Each number is 50 + 10 x the weight over its row's rms, rounded and kept within 0 to 99. Layers, rows and columns count from 0. The size before them is the row's rms in percent of the matrix's.

# layer 14 attention key, 128x128, rms 0.134, rows 55-80, columns 0-127
094:49 59 48 47 44 55 57 39 34 52 54 36 60 44 53 49 37 47 56 57 57 57 43 44 55 42 68 70 65 42 53 43 38 64 41 59 56 59 59 37 39 44 62 58 44 51 55 47 23 54 54 64 38 35 41 46 48 58 37 46 50 44 56 34 50 52 54 50 53 70 39 48 41 43 36 66 66 66 71 46 74 64 59 51 68 57 40 43 32 48 43 35 50 33 42 52 37 54 46 69 48 49 58 62 64 67 59 54 49 56 52 50 52 59 50 60 42 45 38 33 35 39 55 45 52 58 51 53
099:44 55 39 46 48 78 39 47 54 62 52 53 54 48 59 55 38 58 44 52 67 64 50 52 44 70 44 48 35 64 57 33 47 57 57 58 28 58 37 63 37 41 50 40 48 70 44 40 38 56 48 36 57 37 40 38 57 39 49 43 44 63 56 56 35 42 52 45 59 46 38 42 38 48 41 49 33 52 47 53 28 37 51 51 49 59 44 43 47 31 41 65 44 59 75 52 54 36 59 53 55 52 73 47 48 49 52 54 57 49 53 52 53 65 56 52 59 65 47 58 51 34 65 70 42 39 50 46
105:36 50 61 47 58 50 54 51 36 55 37 58 35 40 65 59 38 39 35 40 50 33 62 24 48 61 57 51 45 60 45 30 47 45 52 55 43 47 61 49 56 51 60 38 49 49 23 38 41 45 40 44 50 55 69 44 41 36 45 63 46 56 59 52 60 57 54 57 32 70 38 68 64 57 47 41 44 41 56 38 61 45 33 48 57 65 42 55 38 48 47 35 54 48 52 60 57 55 37 65 62 68 45 49 55 50 48 58 51 50 55 52 62 70 52 58 56 64 50 40 62 53 58 32 48 48 59 63
093:52 45 45 67 45 42 56 59 30 58 38 65 60 39 33 63 68 43 52 29 48 53 45 46 40 43 41 41 46 66 61 47 38 44 48 32 55 45 36 43 48 51 47 47 64 58 49 50 59 58 35 56 42 55 49 64 52 65 54 39 42 73 61 44 63 65 66 39 42 64 61 41 49 32 43 72 45 45 63 38 52 58 50 36 42 59 38 36 56 54 58 36 39 48 61 54 64 67 56 51 47 42 65 41 42 55 42 46 51 49 58 48 62 34 52 60 40 57 54 62 40 44 57 35 55 47 53 57
083:60 51 42 22 58 45 56 51 51 60 38 68 37 60 33 47 45 49 51 62 48 42 53 52 54 59 52 43 71 49 50 60 37 73 34 59 64 62 63 47 51 36 38 50 58 42 49 47 44 42 41 48 46 65 69 55 46 56 40 53 46 46 50 55 46 57 49 43 51 49 54 63 58 72 53 36 42 64 55 47 46 46 46 51 36 28 51 59 44 49 53 56 53 47 41 53 50 39 37 56 62 49 53 60 38 30 53 54 66 55 54 41 33 42 42 29 55 57 57 57 54 68 36 26 70 40 55 55
100:38 54 53 64 64 59 40 45 31 48 70 55 71 39 50 42 56 45 47 46 68 44 57 53 57 55 63 35 53 69 39 44 63 64 44 60 26 46 33 52 50 63 47 43 40 62 50 53 40 52 59 66 47 64 50 54 67 37 42 47 51 45 43 58 46 42 47 43 43 34 52 39 43 49 57 56 64 36 76 72 42 39 45 57 57 50 55 49 63 54 41 44 36 44 51 57 57 45 46 38 44 59 49 40 52 37 51 34 40 57 60 51 59 27 34 43 52 40 55 42 50 57 55 65 45 44 43 52
095:57 53 50 58 45 56 55 35 59 48 55 53 40 51 51 64 55 57 57 48 51 62 58 45 38 38 46 56 54 62 46 49 58 56 41 64 42 47 33 61 62 50 35 60 37 50 39 66 39 42 37 48 40 41 52 70 59 57 22 74 57 40 47 41 45 47 37 43 49 39 60 50 45 59 32 59 57 46 65 51 53 48 32 49 56 38 37 40 58 44 46 73 54 57 58 24 66 59 57 51 58 46 48 43 49 41 43 29 43 47 42 58 76 47 56 50 47 45 66 48 62 32 48 53 39 56 59 55
103:44 33 54 56 51 45 64 36 53 36 61 55 54 59 52 57 62 41 55 59 61 47 46 60 56 42 59 66 61 75 47 48 61 33 37 63 68 35 62 52 55 42 65 48 44 51 50 64 41 50 48 46 49 45 48 50 41 44 50 66 50 36 64 44 47 68 39 59 40 35 58 44 33 62 35 39 53 47 48 40 54 38 52 56 49 56 67 27 60 34 44 65 40 63 61 39 51 65 35 46 33 54 51 45 61 57 29 50 53 42 56 65 58 51 57 38 40 37 51 46 48 44 47 51 52 35 60 50
096:55 48 33 50 53 59 57 34 54 43 39 52 68 43 61 42 45 55 39 42 41 17 22 55 52 70 56 40 29 49 52 52 54 52 41 41 51 43 23 54 39 51 54 54 51 60 41 53 53 36 63 46 44 53 49 52 48 64 39 50 60 54 59 49 61 45 47 55 48 58 54 60 52 54 63 35 49 53 52 63 47 36 60 37 54 53 78 52 54 57 45 46 60 39 56 62 62 44 51 51 50 52 61 57 64 46 63 35 51 36 42 49 28 50 41 41 59 36 53 76 49 53 46 55 53 40 48 55
106:50 57 58 44 56 34 76 53 50 50 38 46 48 56 50 61 39 42 58 54 34 41 71 51 49 31 42 49 53 39 39 49 54 49 46 43 51 53 55 56 58 43 52 45 53 45 34 74 46 68 54 47 53 47 49 52 31 62 49 49 45 75 40 35 73 65 40 55 61 57 65 49 48 55 62 65 46 41 40 52 42 43 44 63 25 55 57 43 48 54 56 37 67 60 52 43 37 66 36 53 45 43 50 54 62 37 41 46 63 41 59 47 45 47 48 49 47 45 48 42 51 59 54 23 50 73 52 53
093:43 52 49 39 47 63 63 46 80 57 38 35 58 48 43 51 47 36 44 32 41 67 47 60 43 49 51 51 52 43 39 51 71 38 46 46 37 47 53 48 47 52 50 51 67 34 55 36 47 59 50 52 48 36 47 31 46 51 44 55 73 50 43 42 43 77 47 49 64 56 53 55 57 51 41 52 43 53 62 44 56 48 42 37 44 66 54 38 42 49 54 48 56 49 46 38 43 54 56 50 64 67 46 43 50 41 29 63 38 48 20 53 53 40 57 56 39 59 63 54 63 59 65 40 65 67 58 58
103:52 52 34 61 51 56 62 43 45 55 48 58 53 33 51 36 56 39 54 56 42 46 42 59 40 37 71 36 51 30 52 54 39 56 50 52 37 59 52 55 43 40 36 41 51 43 39 48 55 55 25 62 61 44 64 55 53 47 29 45 46 61 33 56 32 59 39 52 54 47 53 54 65 45 55 48 63 45 67 55 52 15 63 57 61 45 63 62 56 43 61 49 50 49 35 58 57 52 41 33 40 54 48 55 58 55 37 64 49 49 38 46 50 61 65 49 39 48 59 64 75 58 40 53 61 49 48 45
094:59 47 52 35 44 35 46 70 51 49 58 44 61 49 51 63 45 60 42 64 59 57 35 61 49 59 53 57 50 60 58 55 50 49 38 36 62 47 50 60 46 37 40 45 66 38 58 54 51 63 51 47 44 44 49 57 29 57 19 38 40 37 41 51 49 46 47 49 48 55 42 48 60 66 61 38 38 56 34 74 58 44 59 45 49 52 39 43 41 53 37 54 51 37 51 76 51 39 35 35 37 57 46 35 65 51 51 43 54 51 51 57 63 49 44 56 66 45 60 81 46 62 48 55 49 43 49 45
103:58 62 49 57 59 59 62 46 49 56 42 45 49 44 52 56 51 64 33 50 55 32 43 41 53 48 67 31 48 46 53 38 60 44 45 64 55 49 44 41 65 53 49 42 42 59 53 59 49 52 47 60 46 57 57 72 58 47 51 41 61 52 56 50 71 32 62 54 31 37 48 47 33 37 57 54 50 48 46 49 55 77 48 41 60 44 52 66 58 46 43 33 47 28 44 66 46 51 43 64 58 41 50 38 53 41 34 45 62 44 45 44 34 60 28 44 53 47 60 47 43 83 67 48 58 48 40 54
107:45 61 58 47 62 41 48 63 44 38 51 58 40 46 32 61 39 49 46 38 37 32 49 45 63 64 34 49 35 64 57 43 60 56 53 53 55 34 58 47 77 64 57 33 48 55 51 56 50 42 41 68 62 49 56 60 48 45 39 41 65 47 56 43 58 58 51 42 67 47 47 44 70 53 50 52 40 53 42 62 52 67 52 45 45 42 40 52 38 52 38 41 54 54 51 60 48 59 53 75 56 37 45 43 53 32 46 30 47 46 52 74 31 45 50 57 50 32 52 67 40 44 45 54 63 49 60 40
093:61 58 55 51 50 60 42 53 49 46 60 51 48 51 29 52 43 51 51 49 47 41 51 68 52 50 62 57 50 44 62 48 56 45 51 29 48 38 51 54 60 58 54 37 47 48 44 38 61 54 50 49 55 63 64 52 44 49 39 47 50 49 42 65 42 34 43 61 53 62 56 53 60 61 56 46 57 62 45 39 36 54 31 58 53 41 55 44 48 31 26 62 35 63 40 59 64 68 57 36 36 83 46 49 58 43 52 43 60 46 48 27 36 23 50 50 39 42 53 44 60 41 57 50 71 68 51 45
095:55 46 59 79 51 52 50 52 50 43 61 50 61 45 52 58 54 49 48 42 35 41 52 53 53 61 59 46 40 39 41 44 35 58 47 66 28 53 36 62 41 58 62 64 29 45 51 61 50 25 51 74 40 37 48 49 49 60 56 58 43 51 49 49 40 61 62 38 58 68 57 42 40 65 60 51 45 30 61 43 36 51 51 46 52 62 51 50 43 37 58 48 41 35 59 50 46 43 44 43 69 54 55 41 53 40 64 51 35 31 46 49 55 38 57 49 35 45 52 75 49 48 70 61 46 51 54 49
102:51 53 49 41 46 48 35 44 62 47 48 45 53 46 40 36 56 42 40 34 40 65 52 46 60 64 53 65 47 37 70 61 59 63 66 49 56 35 52 43 45 59 66 40 62 48 32 38 55 59 55 68 47 29 49 62 67 44 51 57 67 73 45 37 54 57 59 59 28 49 72 49 45 58 52 66 40 29 47 46 59 46 53 57 50 31 42 41 48 57 49 53 44 38 59 54 54 47 64 61 41 56 46 60 49 35 45 50 30 51 41 44 39 37 49 46 54 56 58 58 40 41 64 54 57 45 39 53
098:66 49 35 51 51 55 64 42 57 46 42 50 47 58 38 45 44 41 26 67 35 52 47 46 58 71 47 50 58 45 72 46 41 60 44 73 66 65 54 69 42 41 42 24 54 47 48 32 49 44 45 55 36 37 57 44 52 42 54 48 47 32 47 54 53 57 51 49 55 50 50 58 56 57 50 51 53 31 65 77 44 48 48 51 52 53 46 47 58 48 40 48 65 57 47 37 63 61 53 63 61 54 40 53 49 44 48 57 52 61 54 36 47 55 25 44 38 41 48 42 37 51 50 42 68 68 60 46
102:39 55 47 52 56 52 56 45 43 48 55 52 55 52 49 44 67 45 28 45 49 42 40 52 41 53 67 63 43 75 69 69 45 44 32 54 58 37 44 63 64 42 57 64 38 67 56 43 52 45 52 41 44 36 55 57 61 51 36 40 54 46 63 54 41 55 56 40 36 45 30 50 40 55 41 52 59 44 86 51 51 53 67 43 49 54 34 52 57 46 42 43 37 48 51 26 48 52 51 41 48 44 66 55 57 40 55 55 59 61 47 42 39 68 42 56 50 38 76 59 45 54 44 44 46 42 47 57
101:51 55 46 50 51 61 52 42 48 44 54 62 50 71 36 65 35 37 56 39 60 55 58 45 46 53 45 42 55 51 60 34 67 66 49 56 56 31 56 60 44 56 47 46 63 52 31 38 54 47 42 48 49 29 67 48 51 60 27 62 51 54 61 47 51 42 42 47 56 45 37 43 41 34 62 41 28 59 50 60 68 57 41 59 44 43 50 63 61 44 43 61 53 44 54 40 73 28 40 60 47 56 63 47 30 33 53 53 59 50 49 70 55 52 58 44 38 46 49 60 63 45 45 58 55 61 35 44
098:56 40 44 67 48 61 54 65 46 28 59 48 49 48 37 63 45 76 52 50 50 47 45 45 44 56 54 46 50 36 42 42 58 62 62 49 39 46 37 43 38 43 39 41 47 44 47 67 76 48 60 56 41 47 31 38 38 36 50 67 53 61 62 56 62 55 46 48 49 51 54 57 42 57 49 47 42 38 60 46 52 61 50 60 55 76 41 47 64 67 63 35 44 58 44 51 34 37 34 46 51 28 49 52 56 41 44 55 39 53 64 67 64 61 49 32 39 40 44 38 51 48 57 47 46 61 64 49
091:45 51 70 64 52 55 51 60 61 48 63 34 48 48 42 68 46 54 60 44 42 35 49 42 42 62 54 49 73 46 27 64 54 68 41 54 55 38 58 49 49 41 51 57 32 41 58 40 61 27 61 50 40 50 43 51 46 53 59 63 53 38 35 48 43 60 40 46 43 53 47 47 67 40 76 55 49 41 73 36 57 60 70 56 42 51 40 41 55 60 44 44 50 49 54 42 37 48 45 53 34 53 47 56 55 58 38 40 68 48 37 68 55 54 61 41 46 51 64 59 44 32 44 45 35 45 52 50
098:53 45 59 37 62 47 35 45 43 35 45 46 47 53 51 50 58 60 45 70 48 46 72 52 53 42 39 63 58 67 63 38 37 47 49 46 42 48 41 65 56 55 41 28 65 32 59 71 42 50 34 49 40 70 48 46 47 48 55 66 42 56 54 42 67 58 53 45 44 50 49 48 54 59 49 37 68 68 56 30 43 56 46 57 36 40 49 53 41 55 56 62 74 43 46 36 46 51 45 44 41 31 50 54 45 59 50 52 55 50 59 52 41 67 40 41 57 34 25 37 49 53 40 54 60 55 51 50
102:53 42 49 55 62 52 49 56 68 36 46 55 43 44 46 51 63 55 63 56 37 62 45 41 40 62 59 51 71 59 38 64 50 43 36 69 46 45 56 55 47 44 51 45 44 53 54 38 49 60 49 41 52 45 39 45 45 28 48 61 46 31 64 38 38 48 52 37 49 59 61 52 52 46 53 30 65 60 47 68 46 30 67 52 52 47 60 51 57 45 55 44 39 47 55 56 46 46 58 68 66 69 65 53 40 56 43 57 67 52 36 40 56 30 57 57 26 44 55 59 50 44 47 35 55 32 53 29
097:50 47 63 47 65 59 48 60 50 68 40 63 43 49 61 46 54 35 39 69 54 54 37 50 36 58 47 43 53 37 34 53 38 54 46 57 53 70 30 69 60 48 41 49 64 43 48 53 57 44 53 37 50 65 45 64 67 51 62 34 65 60 48 55 47 46 62 60 47 47 57 54 29 59 37 47 50 30 54 59 41 56 54 58 37 55 62 53 47 47 42 55 61 49 32 51 43 41 50 55 55 46 27 52 52 41 50 64 46 41 37 46 54 64 36 52 68 67 29 51 49 32 67 38 56 47 51 47